python train.py --norm_eps=1e-05 --rope_theta=10000.0 --init="normal" --init_std_qkv=0.0317 --warmup_steps=459 --train_tokens=483100000
Each number is 128 + 24 x the weight over the matrix's rms, rounded and kept within 0 to 255. Layers, rows and columns count from 0. Numbers have three digits each.

# down: layer 3 MLP down (transposed), 1024x256, rms 0.0855, rows 754-788, columns 0-127
# gate: layer 3 MLP gate, 1024x256, rms 0.0976, rows 755-789, columns 0-127
# up: layer 3 MLP up, 1024x256, rms 0.0857, rows 755-789, columns 0-127
down754:098152155114117132152107115125152161136153117155105118138067149118139133118121097173114120106084172099142162155110146115104095181107137134157098092129138114120149109142127135127113087218139092152098149167086095158225118126146174126126114138097113127189120135110139124150160134120104142093113152126109082075143089164121105155105120135129128163126133133142185122113155171121107123102151
gate755:151133100101132124127110129149132093105151104105120158137138110108127104144163105116098140126147169095128108166142133148101143076182153134124126121149142103161089127121103110133134148122117137139179141104101126142129123097118134148070133095123127147138124118148143138124119104136150174095127092134111142104097125161105190115166123123134131125113127131111129150148176141111124098097137
up755:154129169090142108148114124138148098122121140154108138152157144124117105144109107168127117146118089127130135123099141119072130140118141121157136136144108144133174147157144120163100125135169134130169119124156125118108120111144165115099084161100151174112156117123110115146120137162130133098112117094153112139111122109174117132132120147108096120111120114141148084115146117121123160110110
down755:123123145141100132154101138149159139141116108143143129121113159152128147111108130110129116155082163104114140139100095151140116135093119133124143161130126139130172171163121107149125105141139116108125136134119118139080114119083156111168125106140127138141129107119075125122142174148128128160140137142139063146111156103120139093152069137152129166110134128112149132140091135158133105124114
gate756:131137134131109105166134153145097158117115117119109123115158078145157117150076112118127112130110084105155107167154125142097094086121199124134104175135143168102165088119139087091168095111132146103136147139133095165092120116129120140150119127138170095114110121110124127117125113137103119139112116111137123126146087166154133129134144143087150131121146136132124150138135110107149147113102
up756:152124129138139146127130111113098151131103117114143086148165099110138098105117118088128131123102086147146131139129157116146132151131128141146124135124169121097132126150120126146143106153113106177168130132128099129143151114094141109074143145102158159124163129126136110148123117133113117121110142147149118128134150145116132140120129124139114134109106132142121116153130103109144153116144
down756:124106135102133129153103129084120169137135124143122146133131128114115136115135150114146159141107114115131175138125131136117144114132131125151089114131152111145119139123128152112149119148142155165147153133116131095142125143179127142110119138142081116156113166130103130132159117125136114151106147123117107134118111158126152132111145115114119127159105150130134134104135113106115110111104
gate757:132159113103132164138123162164112158067145126157142118149131128153124132127125123154151146120132117125122123137113101139108086086090198125113155148140148202098162117093127150099149078151157125112147155117110139105066142133182159155138142100133133109132159124144046118195169175131150111135088144091136118080157099138144103122150127158094110135126178089081099124119084120122080135096120
up757:108151129145133116119140135110121125099109127124154126140117123105113136128147130109141110158117158119142140132107132107087134142103156162107145114148153139128141152130162154144152150121139107159101067161117139113097122157142136139132078109121133107145132145183084122167158137136108098171114169107175154111145140115124110148145112128129121146122138148113160168109119137119093144150143
down757:078143109098151163144144123150141151135124131073127115154133147143120095151065139091122162111137115128112137097108116149132126142095114128111177130150129126115085135110113134098133122116120137138129101103144124112118117180148099131154109131156135124122083113096182158099140109140119211146096122118111137125156150157117127172147124150102119126119177115120139132129119169179083141129146
gate758:142132151125097123116116104117143168143104112156137125143122095118156151086143107113130125110150089143090112134123130170108077120151140174147143086103117121119149093119145145122119126140105139108118143110134172091134121133112102155139075146144110096113182133123116116128174188131115117125142148131105099126144117090128086137127101135137113123141154091118099110138133141114125168092117
up758:138132127210104100093138051137152097139120117102150117172122141119110135140159092129103173136165093127082137119091108109113099112074108169152131078113139111136094102092158119118133115141114134102170096144113149097151131119119104114107141165160136123124144154128097149172145148105100132134102161106159114122098131127149138115115098138164129167121088122129165125149129159092135126089117
down758:147101122104113112136104133171147110146121128177138107130156138144159146119123123151115121156163152098132111124144092111080127139101123115105162123176140142108155092117125124096134124124130168095124144131135168150147119115161157100106163115152122124132106151122094126158152116110094128118120098135145138123160164151148161136146148146070117117098132155152108114104094117103100126123125
gate759:151161081107088136176116152149148133140127098121139118136092107149145125095097126137157145155138119106109139131120120133130112157119138120084144082107101111137127158144084181099124102184123137117150179131133135091087126127162144128140148100135130116135166157077102118105135122113150116123095124078101137127135122132152128129127070137157121099167139119111132119143112096181125134088136
up759:128120150109085146132096122120150172108157117143138137150148093127136114127119138110189120140133119122185126129123112124102152131092112134173123113106129107158129110130131128101142114160155138065124133143153125133137151173145109100157128099146138155136143134148154128078072133121153116124087119115125081163182130143158156159143091154131117075114163130109112128151113151132142168143128
down759:133151077160140113157094153073089090086125084126144154141161111181128095097073097140126172164123161135134130126127095099129124113108092103128104148114121104130093118131105159141118139129125131130112117095188136087162121173127094153102108123164125100096122140135119124164152165135174143123132141111155130124140113151129146108119112149113112143141124174139113094160145132142152157116119
gate760:113141071102125150139138124130080149147090148113133124169154103125109098142097136137154156142152161136100151110156115133172135128145109106193123146102103104128086113101130133146112143135082164103101114114097135134113101108150131099154124118144139109142148147129132144141119132143144126162068144133151129156105107118139130142143106114145145155172142115067097176104105117127119109122109
up760:173142138143141123134167174112142169133129093089129143142150091138104106120162106147068138199164129074071143132088089127137159089055138119130133117123114128144126141125119130163130068139087139124101120121135153104136122138138125102152126141133122133126144125114155125123108105135118120153158158160113107109127087119165133138130089170121135086134135149106111145108120105149130142090130
down760:108156130086164136132147087138142147115168171143140126141137120128128143130097129149130170136138107143116160103118106139075112142130132123144112119118157103143121120133112121135100190137150120150120156124095126132171107134147134129101125080136139145128127151107125096142125148080099136155105162151170138121148122128162132153109118136109133158132087135091155090132137125119136079082116
gate761:174187140141142132110116127149135167134121102114122134126146124105109083167125115136130135151133123147138118129140119154128132081126133157138103140105112138137110106117117148137123093146151083121139165117103102149121123140112139110145154070133100109107149081155090127154150128136142130077151101151161140095137107101094112108153094185128122116162145149119148095198135118120120092079127
up761:138116156117137139109140159131151123200102086103136122122114117146118091119140074117116135128088101142091119130142159137133121130093113112106108127125152113148101109126110137140107126163090122117149136117099126153141111107164132127102134109127116088111144123120123125140101101154128121120149129138181118147081126121121100147159087140142125147144148158160119137149125128104141128105154
down761:151111130121152160140161154109132086130125140129137122148176118129148168076126081154139162166113097141104120091180094126121135139139096115134119087109111136114128162114136143155140151147121100124110106123155141123105114168102144109135120099130123143115158117112129135133159106095155145109104094126122148170167107124137132151120108134130129102119129087151109160114160113149131131117134
gate762:115142154125069147120129145131134156089113152130140135110139125131159125097102142143148151113108085098071099118101104153138093114115096090153165109114123101151088058121173168115104149149116164139133185103144132084093109119174101140153130138116139109116120143145138102147104108195153138131077143119107145146143118107138148130125126149149142136133154083124150143136128157156154101113123
up762:130114121113135101097140189122168104083107141135088111117141141132082160125096133120080144105091109130141133130096125122120113102106151149118122142153115114160118149108080188120097124097138168119161117093156129137180170134115117195153152135126116104132144126123164145111142120107139108141122145133076125140123153106125148122172072101160124179100118078064165088124133128134155118134132
down762:139123145111107182095128100105138139130129056132105161151133150107156127153133110159128172099134128132131103112133143102084132128104123173094114178101141136175175160159128168095151107117104168105123119087129094157119143156135122159126142112127106096149085165136088145142150120101136144136165135147123102127115136165103098099105132127128125139126142114127153095139181162128185109084118
gate763:141168168159147176176109160170162181175170106099119122110141094132145109129096133135116108153122122153156119136143126151096163085125146115123117143110113157144123123135138122106126119090140135140091139080162153116074073150118164148103121031129147129128098134095109165163095129119147141097103136133137119090136117118128113115163164123132146122123142143146133128089110087113122109144122
up763:137090135162155136140122132107122129151179136108148099133112097108114133171141140131095129135123127157152162141132144112130145118128144164155126130123108134143176134155077133103113110150113152111053111119131139089130143127133152145117120141127129116149155131083135132107123115111147137138120158083114144153080107125149085149125148155098121134140106177139125174104138109079146112150148
down763:108090160136148157140127128119132119103124108152133118060131110141123080106117062125105132125084144138147156134113135064131142149119116165130119095141118119127114106114076143124088163116085128150170112114116150145177146163114141140119125137168165093098110130122104134120107154123134087140154092101137140126118160148140144186113097176157114063075113122140134152126142139154110111139169
gate764:099149110157162125121124111167130126096124147156070105172113131139125107130124087140101137140113156122118091155136109124110090131092147108147163098133113130114145106097203133119122124139129123128106191108113140157082145114162119143114131097159127119166110168174113116154138132098123171126125175088082108141145098141140138125147133098100157126112114130083115131132100151153095105132169
up764:144166163110088106174143127118138158164141153092131108098096163161129129139144105150129102104116164106187150160121133135117113109126110118137102131162147139145144099117117089164153104113145095182077145130148162130119132125106137128125184106138100099114115126141108165141136115127106135113114134099073155136202102182154121133089150177126137137139135105059123083163121128103130072148109
down764:139166150166143131152113146122094130108133123109110099161092095157112120153089114168143120142139147128174108135158088107123128081111116140177120153131179106154100125154137108128126099171134093101105142124169128144102075123136114107146158123085089112086132145104104093152113056105144140113114123096163109106110145206163128085081099097120163132198103145118086114128108094124137149127109
gate765:094205087094112104175115120135105169168078122125146140092147143122160129098118119146162121120105127115132119096111115163133090126091148162144132044108138102115106083096082165136158125143169127094161156125146136116102109165124125134106142075131142084143164140119113105130136134136178097183093148144117101128126099132136106135106096156142141135132195158125109160113124122161130122137104
up765:146103144123126117097168089120157079143117104114124087122161155111099147155108148094104105107164107118129108172145139151122121120137122133157135155149090100146126113133126136151086142141147128103143132128104151124129157103109135142122126140113145135130114107091147155143130152150100139118179146119093123159097148135107169135148133141152148163133127158131146100149134109123145174127137
down765:120152113102145092101156144161141095142101137123108129146166102098132115076145142114110158095119094145120074129154115129132117108121125150108168141117114125130164098149133147113153105182114101110099146095117150139120098077115150113101131119126109124151145109147121132151088096089118088115117150181153125173185088135122164109142158145083108125119140119141118159073137121113109108145125
gate766:168145149094124113162133132132089102143121128118112168125112123114120111131164147124167132148074190097134139126124130130121118137162154145104140088149128144146100123119119147173109110095132159123115150135156162114143147103119141149121134092156154115144129104166136115139132161153138126115122142111122119100088120137130123106118105106120113140137141094123102129168075157147139111132134
up766:125163164119063107154112164133133104082119130125143134131129143117150097097137104119151195120114127109180137136077142144134117162123081151133162098131130118162107097148086147149141111128151111097182158148148159097082126135116148128101122111129142150171130125169133161093120141110109136117117129135106128123167098101146181121131112154188157140101113121107145168107139154144110139152162
down766:156151130141106136159129181132148104103155131103149138069154139131175086098148122106078156093143148144131100111137137122110126165163148111130127105078179138161134102118144102134110160108176144115149117145118130135124148127149156107106166052122127130153168084155112121105110095129125097122110153117082146123130096109123152114139150124167092155166131090128146204112102107137081146142150
gate767:154130074120145133140101104145165162114156129132129164149109108131104085095164095120139170096143128127161070139117120151138133132095157091127153133159134157106083109124138134095113097174113146138090161135084123109106117120138111126142096081170123146128122117115100147134122120158116115128119122171130105146089091123133146105175110112122128145160137077117148144123123165127131119113126
up767:149135140127109102135132116122096146108131164132166122137113108127104134098153124127119129116150145119135133126098141133138110165123121141123103100132141108115130110151123141113159138151126125136124120146103142138135104111129155130129132146143121125118131160137144090112111137115150133106113149127095119083130111159146128146122101120131135118110136110097127148149088140127130121101133
down767:121113133105109123181129130109141140122137159129099088115131142148153150141139138152114127123128097098136123143105116172106113114182089111145125139128090111173107128135101157120153134127119155111149131124097137120119121144129128158099128138141130151124155152131141111110113107089126091145115140070148091122123127160122097135118112152112126157151128097103147114142118164130142154125125
gate768:107102153107141113134125130156135147179135128121155131128146065107139083128113108115120169116096108103135136114133102125119116128142128139152115134143078158064135125101121136137076133133099125165135197123146146108101129149157121103126097156129141089108124131148102159156107133130153127147108157130127114110126110153116162105158140162105122170107147102134073144118130131141142119119134
up768:115149085132106151141152156110090093104113122136131129140144130140092152104122135068144130153120140104105146099085096117144080149092131145133159114093152118157160165095174118137154108100131143137135125124153135142103122153133109153115113137143122107150139138117138137086130156145108156140140113078092153160116114127153121159108155136118122143122145125107139196096089165144106124151130
down768:117108125119103142121120147156134136147141103113098115184106138142135094081153157123141144131134113118132174129129123133134127168090132077107154112083171152160163124109138114127160088104134128137161187127127137117125110146143125132130101148095120105142164117114107139118146178157137149137121122131154101145120116095127121105153159139097133095119120119143142153132150126156117121147139
gate769:139150166134084109143101116134094141142129084172131111150150076133129093100114154132120103118151109145146058085124110136169079115089183147153167106133083137134152167114130121188130154102117113120126131140112157073114143136108111126114134151158082118127143122173120102129177183111191108102153145147106097146132108152104124139163120131086081116151130130112134160121133148121123144113125
up769:136147187131090117120143124114107143151161100119111082142095141157113124087099151163155076107115165156173083130137153105135119142157151125105104095126077120133145159109155087145126180128153158113155128132126100168151139175109122151152139153165121114058133134136154149123076174124162070140159097161096114134157074162133112143145138164106084112139156104106131087129068147134164126142101
down769:124137142148144116127115109145129128137140116124095150160112090102086110113106158113113094147112178112176065084086142147127142151134169153094119110083075095121158122116123123148139136180171127157145089153108128178147109166145131156141135107135097119094097138148137126128122139140150110128148073162157104084137106167136092126165102132147065166147115122096160108126150099162165104161099
gate770:116111140143154155114104130209081136104112114114120149111148168119135111157118137149119167108111124110188143140136082119164116117112136172129127124157162186165139110128144133159119116126120151148143151123106134116088115126110112092118142057103110148119110144110082100141097137135126157116116149124113137114131144101126125123168150119137160153110121108102134175136100122096089137138089
up770:053096153151119148158172098125103140125106118132106104112148130099176082113123136132114115144100152148160115133165165136134182124106130101189100113154101174133117074126094149098163108156112120122123120124149142132150132147155152128116125149140112169100108100126112115134115105142130118116117121162153138106148126123116150165101157116120180135153159159119134131150119086107125096122145
down770:143146145109134117116113128124154138094151142122126113123115128142150132113098133135150092152128138152128085151135113117133115111131153110121095132170094104125084147139102127093145114093109140161143134162146110152114118161152157103113108137138173145150115099137139100104141116071163136144100094121111130153155128112133133113130121110112151129175125133112133123152134113085127125114144
gate771:163144122117116155103119135158128114138126104132114147127080162132162147115108153145108101146132111135092100145098116167077108157120117138102137103109106141148108134157131107125137116139091144163146116146164130141111110143119140152115173124129079100114141161147109132106153144153102125124118101094128128166183113142161096099124130126133122128141137136111124117137149122161091139104163
up771:144125140133119116124148123108118191094158129142129099147176135126133119117128097097134095114141147145121145130133143143131161113139211090106112123114112139127112171106072141086193130118136102152101086151150103155152121140137177160120141133092162173080082091120172105124133115101133133076138145157122182084122121089126124102099160115111127122095123126081102124181141093111200135127086
down771:135095099151152163119128138129095177113157073089131086140111181130123120107133160131115114130101104151095111118113108165109084113161166098143103137135114149137096093140111128151121133120131128148112132127176096128123103105122113126117160154117094122096115148133177112121093160100136112101134146126092120099146107133128136136131143111074148112110186107151144119157117120144120125150128
gate772:190155165124094142118091131158118138108135131134131123103131160124176140094111101115121113141130131138121154108125093153121108143140215168163157105107112129094137141096129209155145114092112170125098129083151159110095129147147112122160135069160153113101095124188140130144143140139122148084092114131120124116142115124073112123133123097135166157116165117080096116151135131146118102117111
up772:087083104129154139138123132123104135100140121100128145115110148098129107135122119131113172137118155094137124131173130135128144096138090117152107133132134131138090101120118082099117132151133094153198146115130119090113105146160145129100113198083102164058125191125119110082145108167151139106147113142122112124146124116134110128138113168074121098138103081150150118113128117123115077150112
down772:150126156156128115130110124100118125101191124129108164090120128152144123137120092168108120126112139130156133153128078132154140153144126136079123124153126103120129127129116108166110144120148090117126110108123143128078109126115152139130133107158158093129135131091117164111134151168121139137115134119164137139160154071085117079132124102142075107065186144155128117176148114118115172154084
gate773:123123134157120118122120108111121090171121157138123145138125142166139119137125142145093129160111152153082141121139111135121074130096145172122130120128141116121143147126123124167126132153146139084123115124109133164113134138148191169109129077156158147145162124124146130073119179140109112142108175171131122091128097115135118110147131118099126142125146131120158160129070148146102117140116
up773:154142145113133133139152100112104137148154100139147122096142126100145113116127067086103145144150110130130139150130121139152128098120128142163127163115131136181113107123124114129158121113144085136107136133093121070114132176148145104106127150127136148155127160109060109085145157126105108131118116142096136112136104085153126111133116179123107128099140125115127121167102099133113164097127
down773:142098107142077109134145105136148123135149149079115162127141128136138156106114143119138119179127134148089111112141125107143101106112127151156118097163152116108157113144140092168117144175141139108130137103115148167104101097116141149117140091114144100128144097159099132112138111143114138144077132117167117142144138136140063116122135154151118176140151110149096177134109121117123126178107
gate774:124159135148153133123134112154125138116124106177132104110136135146157151114107127130105109084131154136156125157134120148172133076152153153108087108134142138141144101111119129155095098132120099149129129090151149132140149108164145105138133111144140130102135119106139128148112124125163127142160118146146091139115132123088129143136132138110110105127139089110129080121114102130126131126120
up774:132122125109155137145110108161139115128134090150130112135119156108148139120096115128105149113131121158160141148138115133091143095146147149135124143140118128141127133128136129126126085172115108144123086108147156135149125140154117132140153109156113151103119148054152177154127124115169123147143147145175127115139112102136114113128142140132130112128143148100139146133139129190144111108131
down774:153124124127135131137130129137067125162138114140119135144118147116145133097145136090149157108135144116163160162144144134119128138153125131108125143123133138108108115174118130186146111144126107103126110133132126082173128095105145103119147146163120136111125139092131157094127121128133119135163136105103129159118142117160106168124107116129119165109099103144085131136132149104123139118119
gate775:121116143130127145136138091148102178098118143134148099139133140116168076079143114127152164125102157140143111132141147101143080104109170120146078138116158128168123123127141168131145097139119142153117105114100132163148116097150131128154127148094134105103138147143116109161137113142149117141131145149109110106116115127148161128123114150117156098111140137113132127163115138076152145168143
up775:089139112129152104114112135140112095170134146135132106120139123093130132080113141101136133137123115115190112128148134116139127135094156090142132134111090149127165135117135138144072107124134159133152138131115163137109158122152124124140048187125113134122148163105122113117130142120122127157122127122148156111066127118125138129127116147164127109108097118149114132140139104138105161135143
down775:060113103116099123087094132134131111142129137113104082155131141135107095106150131108134177142139140110123129086131085154156153096102113088161124112098117094149103144141159163108129114118114135113126136126119121102112106133121140118117139050137155169144157124132140131138154163148156146148082140131086108113074163154113152137158119139121148116129133144128102132161115112106128131110126
gate776:122150132127098116150138116163147163135147135093115132136113120134128124099101122138124135151123172102136133133126117143123092132118095152135133105130107143112118116093138088110098129098157159121098131164100166119118151141143153126140125118176154111153119109146101138098141110145098086131106131115110176172155155163153117127130090151067138129138134113102125160122114127125135140145114
up776:106144153080100115159103158141118081117107114157126134148081149148167089108130110123074140133118130113160149079080122147137098161158178164103133109116101108094126104136156151106119147117118125135135129156100143127136140109132140144116168134143135150158150142109160134127141144106137137127115152098152127121134139158109139124116138111097121079100162100123133110132104147126114132105153
down776:118122148115105122117129159111125161104126148181172116130130161125139137104134141112143140120078144098142132107131153128137141117135116119134130123120103079096134129145118136095101098143145130149119112127139135147222141113121188117142114121122146161126168134109147098109142138104149150135125133134112112126166134123127126169130146096144144134159104133153129134132139111104143133131136
gate777:093140111132106149166154086133071125090096063144166138098126131128128126134128139148177153110140109116171113123102109133105138134086103142124163112127133114104123160128113152160132071135144110134182172135134147114102100126143139125110155135160134112087132129170094113138144136130167084138143131119099147119126130116134104123132116128158109067131132102108142152138128167122113108137186
up777:087109104106099128161115149131123149133100100120176141160119062123172106127137118143110135088152111100087130104171147120188147091144120099138127093182179178160161055130137139121051137151095101120144100117107159141113145126155121084137136104101110102115107129114082138142121113149151145154086144109144139179149131161118114140180095093134148145118131153141122134103167066140160111107137
down777:117113142123099146085144140130129154172096133135093176135156118128135129137158142093161119117191132110155117097152135131074176110112147126139114089107161096148162103129165106125119100133116135144133155128063088122144097153131105140100115151148121108105042135117129128104174135117130138141147156162137150141111144170152119134089161092120114154090132100121124074103145122101161139128136
gate778:120207117110142134123088134168105156156126092169128164124130105108135086139097123137082129097132112113143091144101101149145131094122163115137127128113149126148122094088136111118128121083153155129132163081145187081108123141144184125124104092135148107098152090142144174117123162127178141145138138181136128133089133117152151085164118132139169114156145118101126105115119098140112154118104
up778:120122126181111138156115165117124162162132146150175161147135121064120094127155151147113127131131093091121093115117168113139136099149108124145110148124137162124138090134141096103123115117101100138128130157113134158107072120164113125111141102162118094085158107193084103119135140133132114131128139146108135118159129129155132102121138139095168110134169122154153119139131133100129119177108
down778:154111086162130124145113088122155126160079142158149128120113131105133156102138136143112119192112143159095096138094143160145159146128098101140119122140150133157121127155153119099119173121097127104096134143134127154097120122138147090092117153117133148161131095113097136136131119118126106147106171149107112131125158134136085107096116128147135130112148118123144111077111168139150137115125
gate779:129214176146092129151095118147100129144120135124139138098119148100157090099095116136136089113134100117140108114082148139113112081099140161123154129130142173131138119123117140148148115087149126097099158128161182101094144123132117129106145140145091107102162143124121107130145160126140101161137186162112098122129095109111113136097113144141099086142152121114166124135122107129110168105117
up779:133094116142141146128117098126102143078150117151105125145156136149126136157122142141139124110097147106125137137072097136161163120167110118113150120070121103108098165083123149113123145116134163139187155150088139133118091143140176122088149092124160122110086174184161086110104081125086158104155133154121121153108172117148076141122118097145129160158104128137104147107134134150094149130124
down779:119122147164150167128106117121113110125141104157093119121144107122120103153126098143083160125123157100135116114127162099139147151131099103147122136110126148120147126156118104104108121096134139138160106135111094131118106145096169170123103174157121131117107139116104116086118114120075115118124168151175129140132098099125107135173147142132167131162127128154134129149116144119108148060095
gate780:089198137113116113151116128155104146116117119134131149105127112117141064131095080125146133082098100082140110171159110150160114100134143169111113123143187151150120045068108127147094129137158108131129150127115116162108129116141139133083138112124146136130135112086120126152155142129184120150072119140144158123137083066145105111147082170107163113126165068109109117117114124131090119096111
up780:117129126162105157083137103134162145139120152125154119073146133163128155164112139131115162124115139118140077058180130140166095122107102095122111095167145110115139121149115132129098113120161116130173134107145142086102142136125122155184146123141159088110135111087126147114120140144118117118153129120094142164140085160125112135115135130153133127118093102136083097126156082123134138132109
down780:119146110157095122099128121161104124115173131191107155084150147142128147169131203093100114107107127135137118128142190143128139098127139107079095116146135105124137143138101108154137099129092126146117107064130165138108094116104125116128138170142117113128149122093130128068138115131109157143125142143109120135161155111123091102098101117135136171169127131105129083136070113163156132107107
gate781:151170146109161162141109089150145109168128153124113156124141163152120151104110131111123114121134145126122098135090081120129128102110105134119173154108082107168106106145161163123132090106089164107087135139147176104115143134096084105098098135141132112134130133099135090130138147100147127153114122114158139097124122137120170130177119135073145122119098128116124132163160122118148099120119
up781:100118116122141150120144100118137139146180124153096100118178198161129131103151121134134107124152115121129096128191143107119154132092118122149144139096142161112137138118162108141113156120120115169149115099106113137117123169127168128146107127105147147139092140146112110132148132098164125163127106099178125098131157143132121104131131119143094132088105127129122120124155134139104107141140
down781:137157125093159123154126120146127120100163134104133085141144152129121098129148162154113109163138145137131135129128129140112169129111189139114141114156122138099151121144124163174142151149164160139127134157112130095109136152126168096146165144115113110100133118143165125137122097141109119117096161089140113098116125155089079125137109153135132081082110134166103124145136099132111140133106
gate782:136119160181115179133111169155169135097145078140123135109107121137144083071124157142121105138133151111136122133093162171154114136104118154118168078110107130123100113156104187099127139112149108120117160097123129122088144149150123166165126116148142106136084108106115128089154117175103131138176102133153120109121111180121089124108121173158113091101160124143155152157136157133116111109123
up782:155118103096100127081145116151140130158178154137187121130161093145186087076179129113155143086079102145121113106120109130112120138153115080175103193100144136131189171095129144122055139087099120113117105127075115123124077138136149114063160150099161134117134157135126110144081178083150138124099138176121089143163133109130161126145128144131133109128083111145107114148147129135144129136115
down782:091140116147115098107167099162126098186109153121093117091169080136162115210143117154121152142118127112137117126075162149075133153108120114151088150118116160133117144125140192112110120097136155135110111134122096118131126118175118128152134107094116127099116157119121131145126074148133151116142152092136154130136101113183139121139166119055111160139109104102147138102108109134097127090145
gate783:127149176093142130112102137113106143175107069146137164136144122115131125125133139127137120102132113094163100144107099163122112080071173150145163120097136122117134123098091149144130113109144138136108125139138120107129115130152121126106139123130123054052161151159161128140139143122116124111159168132129121083125098119119082119130105173168156160117103114120111131137139096132153126123098
up783:138090090142106150117113116136096114105128140106128091127092134124136131159136110123151138121110133145138142115124135112119102122161156105132112160156127141147121112132144131148143098153117153137158137130130143100109149107111141104143127130133146164146112127110116131115119146096127177139108127080111109154149153095158156125134129118085138102141161125124128100150109160148099130120144
down783:166119084153143171121137083194106112096160109091108113138150115124146110119113114151122106117143111090142127080162132116128135115150122082139138129146161108151089120106095155096123131120116151146154158122131155117061139144079124131166106129146122125101160126125121146165134142141136106156119122144091126154154134160139115121116112147115135112124100113137133123093125118159133124084122
gate784:132168091097128177119137134135133117161169166108123138137124137155108145141124129130123210138158123120105120090115120129128132122115124100143157104100125121141132126115160140113102133146094178117138155110100163096118133123160118114112107120122140130157139111116112116116141125162143162137096099114105122164155099108134149144151142154101132175133108126114139196165163177140103089138118
up784:117105133147137151141099153118101098132107106141148149094120154128117109168138134117122160136115172107133142107127155130101159145123131132118054136130094104131129136168123129089169096142108105140117137150117139168149145143143124080120116152109114168114137142112111090159151114106141131113160131125134091085129139117130135145180152153161150143148110166138151123122133158137112112103131
down784:133123144132191142093115133130122082114150150134106138133141138177111157152120152139108147086131139125172140081119141149120139124094157128137107172098151141144135142161095124119099121178136175127115123134102135141091120146126109124136112127087100168104127133124120172138131125126119135165126109131118124098161107149181136158142146140126112128137092129119116092135090103136129114107176
gate785:134127126137156118098119118156113119105117121119145117165141158130134160138132116100140178130127098155108173139132104168139075102143148125117151094126133166141129135080117145102119114123109171112106133129123107111122102122141120114156126109112152099153135137160131156161121112103083110141094116103166104111154138153122127116116133169118107167119143102116115126135129130106121111091131
up785:124123138112103123127124181124149149135134109130134115102101140089139089158122159144115126139115138109129132116118127099106144095135137161141090144141154131149108138163114122165122152078137145115140118164119109128125081148141178123149166132139133141089118156101106132108124144163109137141135152132088134083118111126134133119198133119111154087159112095118168129160119146083112131164129
down785:135107108085125113111142154112125124134115169111136127117152154130169110150145085147142164110092095096120129118141143089097119118119117129134103128110119111124116126104109127132125158171142107133147163144128101120142099125154137121155121172140072096164146145143129074162128113139152135132145126147096105141102064124126109128110183141133149142158093125108111146129094117121160100137058
gate786:165154135170110135131126136113116128149103155149138153123141111116115158105096118086158132115150123170155163128135130205130131143139183123141179129120132149122143129119152161133164118100125129123112148135175122100119104095162146107119121162124126106076125095172127113146124119146144107103139163114115137134128098115132125137105130105109129119137115071122117139133117108064128157136095
up786:134112134172083089090119081087130146147097199144108136108153087106100153096142163114153115115121118130151135093113106171126143153146176144173146085123086150078106179112117155124166142128142133064093165158152120169143150121161140118140105173148147135062095129144120139105143145120134110138115134140099138103084126113128133143084125146112134159163132132106134121109098170101147146151116
down786:127132147081168125102124142136105112181120145129116107116114145117084145110125124129134124150164107127111141125110153108090124123123117154143142094128072135158110142140127120140131108127076177102121174180111129106165133117136090109100125165149130161130112167119156162125114165155152082147146140143084135142112133134139152161102138104132122098133168116117141083144088094111148107121082
gate787:135163137112125165115124098127089123115116063112167155098117129119119115129143144133149155114102131066132113123150104157119062190103113171108116120130122124146121094120130160156121094140146124162122138145162111131107112134118121117107154099122115118078103140147098079111124096123110135124143136116144111133136139136125097146141107111124156121116110115148126140156111170125110138132147
up787:161122142110101095155137073125146117115143148145107149131127123114126124123141101103133128122176134182121089151082143156111133129137132183170152129125136130156114130142162151106113128117097193130123119103117130107114134164112136120159089114136138119132107144116121119140168144148131121185120131133133088095105126127088103156143102102138136099118139106104198156125150104119159101136146
down787:137144109134132111099112138132095136131144116104102133115098136153115110100160140170141118131127095188098105122117162114131118118095126142136086118128160182143114111118151142145153130157143108129132134123112158153137169114102105110130131123116062132119159065133082100142095126130123154144164149137120118140139151100128118117141144144104164151156088151130094149133121135153119139166120
gate788:137172146116106117162144153120129105120156147156131130095114153139139154126101175131128095124141131146110113107139138155119123129127113157105166074125060163106167128148128134147135129105155140171129104110156144143140169113137106145136145136132120127169125100165125104129128132108119126126140115140111142127152118137102162144117108143107078147129168129100134103151100130150078140131136
up788:089142130174080100110110097123137125131135123105190110107116124113149109122131186149120134155104114124120108131115134129146139094098138156119133113165147148162125115109138135155103156103159134146131133107157126140118131121138112118141144106128113095097143139177105151123131122133142168164143121148090130156113134127118168139137112116127132111138147121100146110145140103119148116153142
down788:122143099099127106136123085132125131118130150077144132079120132133148130138143159139146139113139118134110136118109110141141152113139128125141184144148128171174124153094095144135152112127159120097155103116133110131075132098155115114145165106116097122149114137126127112149110090127159129104134119106119130151121130132125130128108155147156148113145168108085111190115143117142107110125089
gate789:129146158138086127154150158151114134119106127108132136112169135118165123135126140134161105125146158100145114115139101182117137093111153167119128098105139140128144125115152096151138112127138124157160128128137148103133119115140130130132137109118093128114157129148143143173148146137118121160137117108134110114094114093123159106115090136144157129123175130116103099107107113123076082113111
up789:148094094112129118133147101104147153094129118126106116138108084152102105135124130099109118103120147112132128146101139119127160146145141074142160156163103122108129145122112150130159123135136112067119147160080095139132156140133138134103116153152161131106113165131120123122152132127125156162094131102142165131143129138136101115128143131109123196126149124120128136138132163148133105108127